config.toml
d_model = 64
head_dim = 32
rope_base = 10000.0
parallel_block = false
init_std_o = 0.0
init_std_down = 0.0
lr_mult_qkv = 0.5
beta1 = 0.95
batch_tokens = 16384
Each number is 128 + 32 x the weight over its row's rms, rounded and kept within 0 to 255. Layers, rows and columns count from 0. Numbers have three digits each. The size before them is the row's rms in percent of the matrix's.

# layer 6 MLP up, 256x64, rms 0.149, rows 28-77, columns 0-63
103:137170062140126129146154107112134088206105159128120149188150095093059120154130158151132167148117101150086176125130104095120161117153113112081119113115165173140127040130166147137120131138145046
119:124174074081117146151090105062100146172166111111100111095134133145198123091136160111185185078177117132188084119094137143117159159153098108150123115125106174179087091151129152098133100160140140
102:106140079140130140194089114072175148121133171109169146195086164151139111096152090159179154079179157101058111106156091102142095113077089140150139141178111137146115150121132130124181167128137153
102:131124106130142127138109082138113157135136129126106101152100084089157148098079114096152132107188156095120100195160127062127133043136070119120131090103124154071119174137151168134158208125184144
097:107172062105124113108136125077136093141145117135188181151138172131118120089122119128176112084159124093090115193184080155161140178174132114124158139173120156105138110068142116134160154147046123
101:108107114159067146157101096113173141164162121144098170152177133106183166134164134090067075148114180152136218141170171152127125143120085126116107100104097186158116131154130150138109080128163105
098:131147105143112145162119117154123142195132190135114098149062065150115139153078130151160091114159139159145161173096113087116173095120073089128124084142089098144092101171064135070145104166091122
084:078147108127124094103132108144143132151160183123103138188184139100111136140191121231156151162073158162168125124119089135151098125174110131098112123144097120164083102124077141102181148175157104
107:137100103081151069144092116156163113141129133043099120121188110112160139119070112128130160152146174092120087197140117064119098130088133113126141080161180112148097091168112161094171100113099153
112:194113116141155165141101093153084098120156119053063115116134138106102158112138142115118142160107134072150086154183073111093080161176084135142125129092169139145104154190137151161147093077098149
122:077154129111132089106098114108136172111045175131096143097165139150115102127109079100169125068133166107136069138130076154122164108102110152146101154119162149059184143097083106146095132139064143
127:170142165109126149184148150152084063139185172122096134095134096110141086127155140132140148171025162140111085104156099158156124142121124125111107106106115135201111088135149186193127159133137109
099:185108148090136125124173123045120152153188135129151140203127098122108153140204145106107121140098125179091160077119134120133152136098097106076090087133119170145062104158150158124131104162115084
111:165106175130114174072098106094171173136180128174101159124105130095095129128059158126092070133100172110163098077164131145146147101088130164125092058075170154134115135151145164125142141105142168
091:121094080155130154074158080125109133077135162117164132156130112117127141069121129105058105086094214110069098098115117101106119097133121187108158114162154098141170165139062158095098154127130109
134:153139161122093141064145105119203073136128169132108193169130125109102125119142138101121090117135140111124132087136102147065137084118119077132093147062131086115106122106097123154149053214142103
110:185145117118171106105153078184112150115153172100154090121128091135105199131166126147201119134072108167093099131167138139163141107130140151108127134035121126152138119128075156143074081109140091
087:128163079098114134131144089100115146133172071105061144147134132162112134088151124080144184125187157091160109124123081139159149163055136093115179139114118139203124079167147136101082104117137174
121:138134122122162118141156125097162140138147113094125147179110167135101145084065135110079171124147143082104147101101123086143185124130144127114111130074158092098107110186106028084158080151066163
108:104119153130191093193151137109111225169126121166160158102101137120135133069155165113137087134138147105093101126184127110168139141156110125144182140117090175047107092161115113099107140147084123
058:103130176084146124077125124120124124147101085134178163071147100173182104060090119093142132130125172036140107122186139126121150121166091101102145086124104115183120163130099088099152134171114158
107:156080096094116106134135119139110135132136132138110110144130094098149144091045078192114108126115090075149080156137214178129145108104080069084142160079149117148140106140130148104116109114070178
039:081110091112121105102074126121136103150056150134116127194133136142092153170113134117114111071155147095049100167054131150110100095135123125110184136136101072159128123137104143142092210154113116
118:104146106170129170105099093127069111081155057085115129115176140106138129103093110149100150103113166140123082055173083192168132163120092105161115120089145167130163101164072112165157154126117130
093:139157090160118155116089148124189199122161142089147132175147192156122161062176090138091112112138128146137155126141126183193178085149124116141138106106102174175106171113137120133143117180173099
113:131094105132159164146168054119159128138168114070163143142110150130136175148165139076088093165139170125144154177166156192083091153171133158123128162146125127080156107135036093122114147144148133
060:124142087159145183120089152144113104091091175120108112138143138197152179160147109124151094065085157124121062090151123212056150157081157119101107134138106133144121166100092115109087102119138132
094:123107109082097103112088094160191132131104144125164196095095122138091164135067126142152126052165151151066139142149132127074109092148163145107159152094102139119140104130147132213156092163084121
137:128157083064068118138085107171161171115094082118122145094055127115159178077078137133146149142101146159110066120144116063077153118104173115171115117093126130082126124104123167097146105116162137
074:134112149106157186092169142104074165079117123123096125206066083120154151136188119160144098190074138149115120131170123089156090110120138098109144112162104174189118124122121145150097193131117116
129:100161083112077135132145076050101168166051126091128142151110154155106159108123109139110067082141157115162135122149121154139151139116108150135144202175095178113134142070067133107100103112106149
125:134111117118122194104179106125113139121096167168165171118134139106054137093164113110162108081096096118109087101156098083140105145166089056108130133115071136150119090125117111164214139181147129
087:138096103145160161114133180053113147118138177152119132138130128112114139123080184137071097124163113139102141135130084057157063122147089124156164132184149162188113101188101144109131162133125196
075:122121126101169120109142118152154172142097137179123143143103174104147158113150206124174144108174122113120115109146122230134106166154099140079156134130173067135086101185144148075110083179126126
099:139135131154173160106158166120098170172155107146192100183177059088094186127111093164132139080162145170122081142177098119135130097107132106105126080151124131170121074093163138099103115136073133
094:144071150097101118127114156142142164071093138109142155103161064095102147153133116153098082154137168139133140103123139139104155108115071077124116094134126047153183110120115193077132065147115062
091:176108127138188118155124098138175137147123132090134085111157162173117195146094181113147134119110114148123117071186154142145145098102195154113102068163136116169133071177124171074123112171159150
097:189178020128116099144093090128112156127138150160195141085116124118134157150134111163141090120170095100156178094110107110142148171169113148088123110084131167155103082110189146135084105131123142
127:125079143148130133085136106053080137138115055113129144113097136081136121134082133113091127235107171080118114119181135080191122077144111092116109166134163118084118109144118097101125141139113147
105:147076109080121150163111135137063161175116163162124152166164138150186133158088122157119130178125138109154140150141158091155121089159102165139148053098064100194136125179161122139170094156107147
113:113072095129094104118095121056158160081106065117088138132167086092168120131128121137107079068150154122067119150139117183080146118124147147126114137156074177150132074113137125112077163080098125
089:139131080137097127083105101121106046109030160129120109077111128140190114112111150155084135169113169106102113083157158136159162084064123107093082148081150142115110115129120159150127084128127095
101:149121125137088143124146160167087109156061162108122177064112150113156162097139121079105225128152090076117112104142104162152114143188100108164102193118163135100128122090128089119167122153114163
104:183201134174125150137099093100119071131145163072128120113147145105106087089146156064145122143146121110162131136141039145087102065104114144130109134078090080130084060114128122125138143157149137
134:089191121116121103160143115120153130165066141161080126129153132152169142144109105101148067076073133154152085092166135212117119113093168138122094071147146130142115118129061150080133139174156162
096:137178119158129118137068192097164194115098222135111114113181101121102131097134087199135168146094125144146118127112152174171171131154106090131096100142095164107171138133146171142130148141133082
112:194156099121166134132108113120067111122155118079094114159124069151141105102107149080125122185086132097078156079135156034073151122119100104099111120127100129160138053155138136137126133135074124
114:160124100077141081105155176137119180136064166106108139121114152090104168168167138173146133110106117123097078098175136127105081080158152156136118063106061090078083120078126112127163134133105096
093:174184105096157130115149133157082118142152109115138155112026155164131161085109082093102143159113205169159133143144167123160064114156092109120059155109109098164114151135137143164144150109111139
096:075123128189169173127072170138078112146148160111152122147165115128100167103079118099137129087157135128111120119153124121125197124142097050142115148163133186177098146118133090059118136172077099
# layer 6 MLP down (transposed), 256x64, rms 0.252, rows 28-77, columns 0-63
104:149153133080137119126169141199176068081114138144187103158173165161135168103106091078167136110112136124132114181140089087167133122064110138165136126045146130134137143109103129146129107122060137
105:135162131165133109082196098139119099097104083147130095156082164108156140116127137165144104161100154072118178171060171114173137151173122166137136126107086108162126165142127121132184053135173089
104:140111142176065104112135123131117132088155110083097126126096100205133115135169105123155060145140055053143194112127160152093132081156092140108147127136116181110141146140147136088104189160152139
095:103099074183097102125126150136124093174126127169151133150080159155149078157111089182074153122105103128110174143135141180090135111139212141071124120200128102149139150187129139150165083120141134
085:187107146123117176159120174104114127130098108143109157147160064057166137107108100056141115102138103096154078112102114065133147171080120128124078126129116094077138157100177101116108114056106123
086:095140120151138148145072104149122132160179155094156157114128104134123097104090109118092180116122047123137117112133076142056185156108113138139179125143109101068154102127138123119140235080123120
096:144132080147148108115134104099103112116157046123156154095150184105154042108133144161092134160107103111112097180047123151099189145141132135101175140104143078083133108108168134166127147090113161
079:162125103098153161157125128137089144121124137137191173137024083107155128100115145055167145094158128129130113092138120178131163091114106110166136130086126054069148119114114102118098084109113179
100:081111101170103090109159081167133095108107110135150180183130159137084126136134128085173102144087135143121100062159069206072187150108124107107089149102109151189171130143130105115119136100119123
111:115144147121082147163155143121148127136103193168167154153156088156144070134183102127156081156051155203130142108112114199128121155122146148133102100145058150111190099137094122111106136101096128
103:104143128083142140192075095129197099175146143183078092195175134140129087138080130168135111122127077124124168174118103079105115127148098163088140166155122125084125104131133146119105086108097185
119:092152124113171197084189149134073149129138178185168127062088065117091129136151174177118093106102160124146123102157115105148081120115095160080119120117138126132105126150113099102195139141113085
089:154164131181133068151124094169204122145120148151090146178167120158135106129139120118086121133111099135088151106156075128189073107146075136146136098172202090106133139118212117129150134126103111
112:195056131155120164118083098189124096114095155131146138125177112156186136154132138097138140121158126088140131117100154085127145154148181170129162103055191127110072118060142110141122174132134107
084:157110132077145096087112126079109175151118068155117167106164132098124191103132131080093080116141175079123132113066083130134124109190151107145160156089099086131091096109147055172146144134133133
166:117123123100102114087177134089121087159113146168145126111127153078125059125126121123170069137124152080121136081057116164212134147086097097080110165106084107159092142098140108130171144168167153
124:130097172140163098090126097150035097092139122153098184125118144219101129128136086143153139175113129133099116148128128102133148104119130167100172150157088181203106111120147113144188152117142174
085:164087124146146081132118091105100115060133160177135150153082117113135123168140132134112120124079110109042114152073133096126165042139171107143155074120111079060169128119149163123116158114111130
125:107098054119139174162149154146125150076129162124110164147133210078085158083147111143080142128119121155114123119134142167180086106127136155198118119083164094141157087084155092128115094175103159
105:123171176089096138133162120155160142126133141158097117131167128118142146092179113109122132112151068095095141079118039038104096184081143117126164130071176116153108156158156103137129105172126103
059:144123058112118094170149165146148152153126164141112095101141089073143106156205142096059098155084080125185139116144125126186122153059169096109147115142111165116144108088093111094109092109122110
106:132121157216083084098118135154118140119089100157062087116122162151116123144161119053109182111114120173071107109108151072149144098089154129117094169186144094113089133162082101126107135112133150
034:180160119182120121190139081114108121063153121115104114108099153140118125121136162138115108161022144171143184141169107103148144170067120196112078145141155138131105165139151100144127118136172155
106:097053134100125074114135126066086138138098102170154158110111086145154119133135148156038065082131116157157150149093146118107126148172110087129126191097078187112137154111128128158138131141179113
083:138140193096136148124178109122098108175133092103054163100114137149122131149113131110148102192082153133159123099175086118087072134088113140104088067153067162103110114116110183115104186156137106
099:167127180089165130138155222162105148143159071163114145135144116058119166161090124182081170155107133153130127097111099145122139144133117138115184120058101168119110109105167064139143103122103133
054:183116109148160154121094116085147156084109070120124157110121183090149138111113176107091123185081072144108150153150099093167148117222141152158136185179109099180125106154128124146132153166124132
106:124154098157119078149176180161139089106133159104126175140088067099166086147152101131118120106137134159127175144123170112129095074088088124140093164131095076144093091173186118143060119185113130
144:169185121139079113098155129170089147133096111109150150147101142137135127138154142114201130135130122097125248170155101098124084074093156096161163176136167122141110123114134150153159091166134077
067:138136092212139108139143084089175155154124154141185123103172162125115131116156109103133111115162117107129107117072123170111182152151089091137143146060204079087130131168138130101151113188095160
118:118111174100131142132146165168186103102040194146155132124131062164144085094143185110156140056125119129088087158103162132164118166089161133120144181121182112123138116118138133155125145166093139
140:124128127131058114134140101138095135153173133134103114047151094098159142095069163097133106112129079137149178074076135155160076113144057133133132126067140110083124169192137140155149090144144103
075:070089066169091088126154111095173149136148123151136125085107120134119085157175092126157091099090170131141063080068140137123191154105173112103130135083117076140154183091132156106121109111138099
074:143133116145107134165166128156147100115119162112148089168082164118163136202082132132112195136098107130167095108065116080155126155117089105137095090125126047146102102148135176127063130167187134
091:115176176161153120172093165124132113171090153110100099087110200114082092136177128143117143166109151123098150127128116174129121115175144132182072171123186141138145103181160146162137195103094087
093:060117108121056118124099094132074104137181143074142096125109088077095121152124139107123141118166111119165095161105092168141116121131090116099120116050113154111175155118137146196101190165085111
094:091139174132188067162116080150142102129106120115123155177110182143151102186194134119144151158097150097127124121123174142217139063154108124110113159158180108116096147100113190121101114144129140
093:088055197144129128167179171112140129172124096113091124148190155078131113130180143128132159135099155165137107131133188095130117064125134106180147131115126099097177141130130090108208116133169110
117:185172131210148128166104175175152124109131147107118081129219085176103136153067158128138142124115116184138135170151113091129141122081157153160102090156112144140097146098142154110105086169112104
097:147137091139097136123138124199181107132134083155161122087080120083077119074162131049146104140098160116128106146110136218146137133118148085162101169176119112124159122152097157109086153174091136
105:092186157139117099083099174168138170128069127119101151119183166151121122082081083152124146130130079166095135088117151129151119133050174082166129108201122076106122134141135077105136146102116123
094:088089103113082116117116112138128102124090105159089111182096177152164125096131087136149121135073147050114150094088166124139143140097185079091138119185097081122063079155159110166118134133100163
101:168147132138176100175103130157158155091124111140107192113159121102078087092069086144111158128101151100140105149186114090144079098172136134117102050144123194107123175141177171119106164134142123
106:110094130129135163112149113121124162188101085149186103113145111081148175096136152103163131130132096175121139037166099184127126138185180085126135114161117146056141149140120131141147133160048128
135:165168137118137094153129143109163144124188140076156136143082115081157122108195168122125176189124145132119146173152142070107124155119138148103137130169192093171167113084085180133077105109103177
093:090173168068160135121197085150114077145172067107100100158115163114154145138121103201147123109117175150135191144116159132151115127103134178140169170142077101115141143140082063131137107137107135
116:143173106124094117139137115137162110127115116151112069094180149122071106144097122126100146171070110118058074118138177098134136166035122106131194105129088107087134117160124129163125137102070169
135:140153099115145078143106123155141138114076129049158151080166150124093089130148164220179191158099127100079103105145039129123142161144164139120158098132148123126141130127090155119164116105104135
106:139144095155098124122170186128095138104122099173104163180148146125146095134162084126114095075115126129129200086088213157132109130162123164103108206187168097167138134139111135133149105151114082
092:156141145047098122065161085142125103093132121148101074150123192108158074171169160127100155115087131107136154147179093120157096169144137175177129143136149169195152106137134153106129105078127097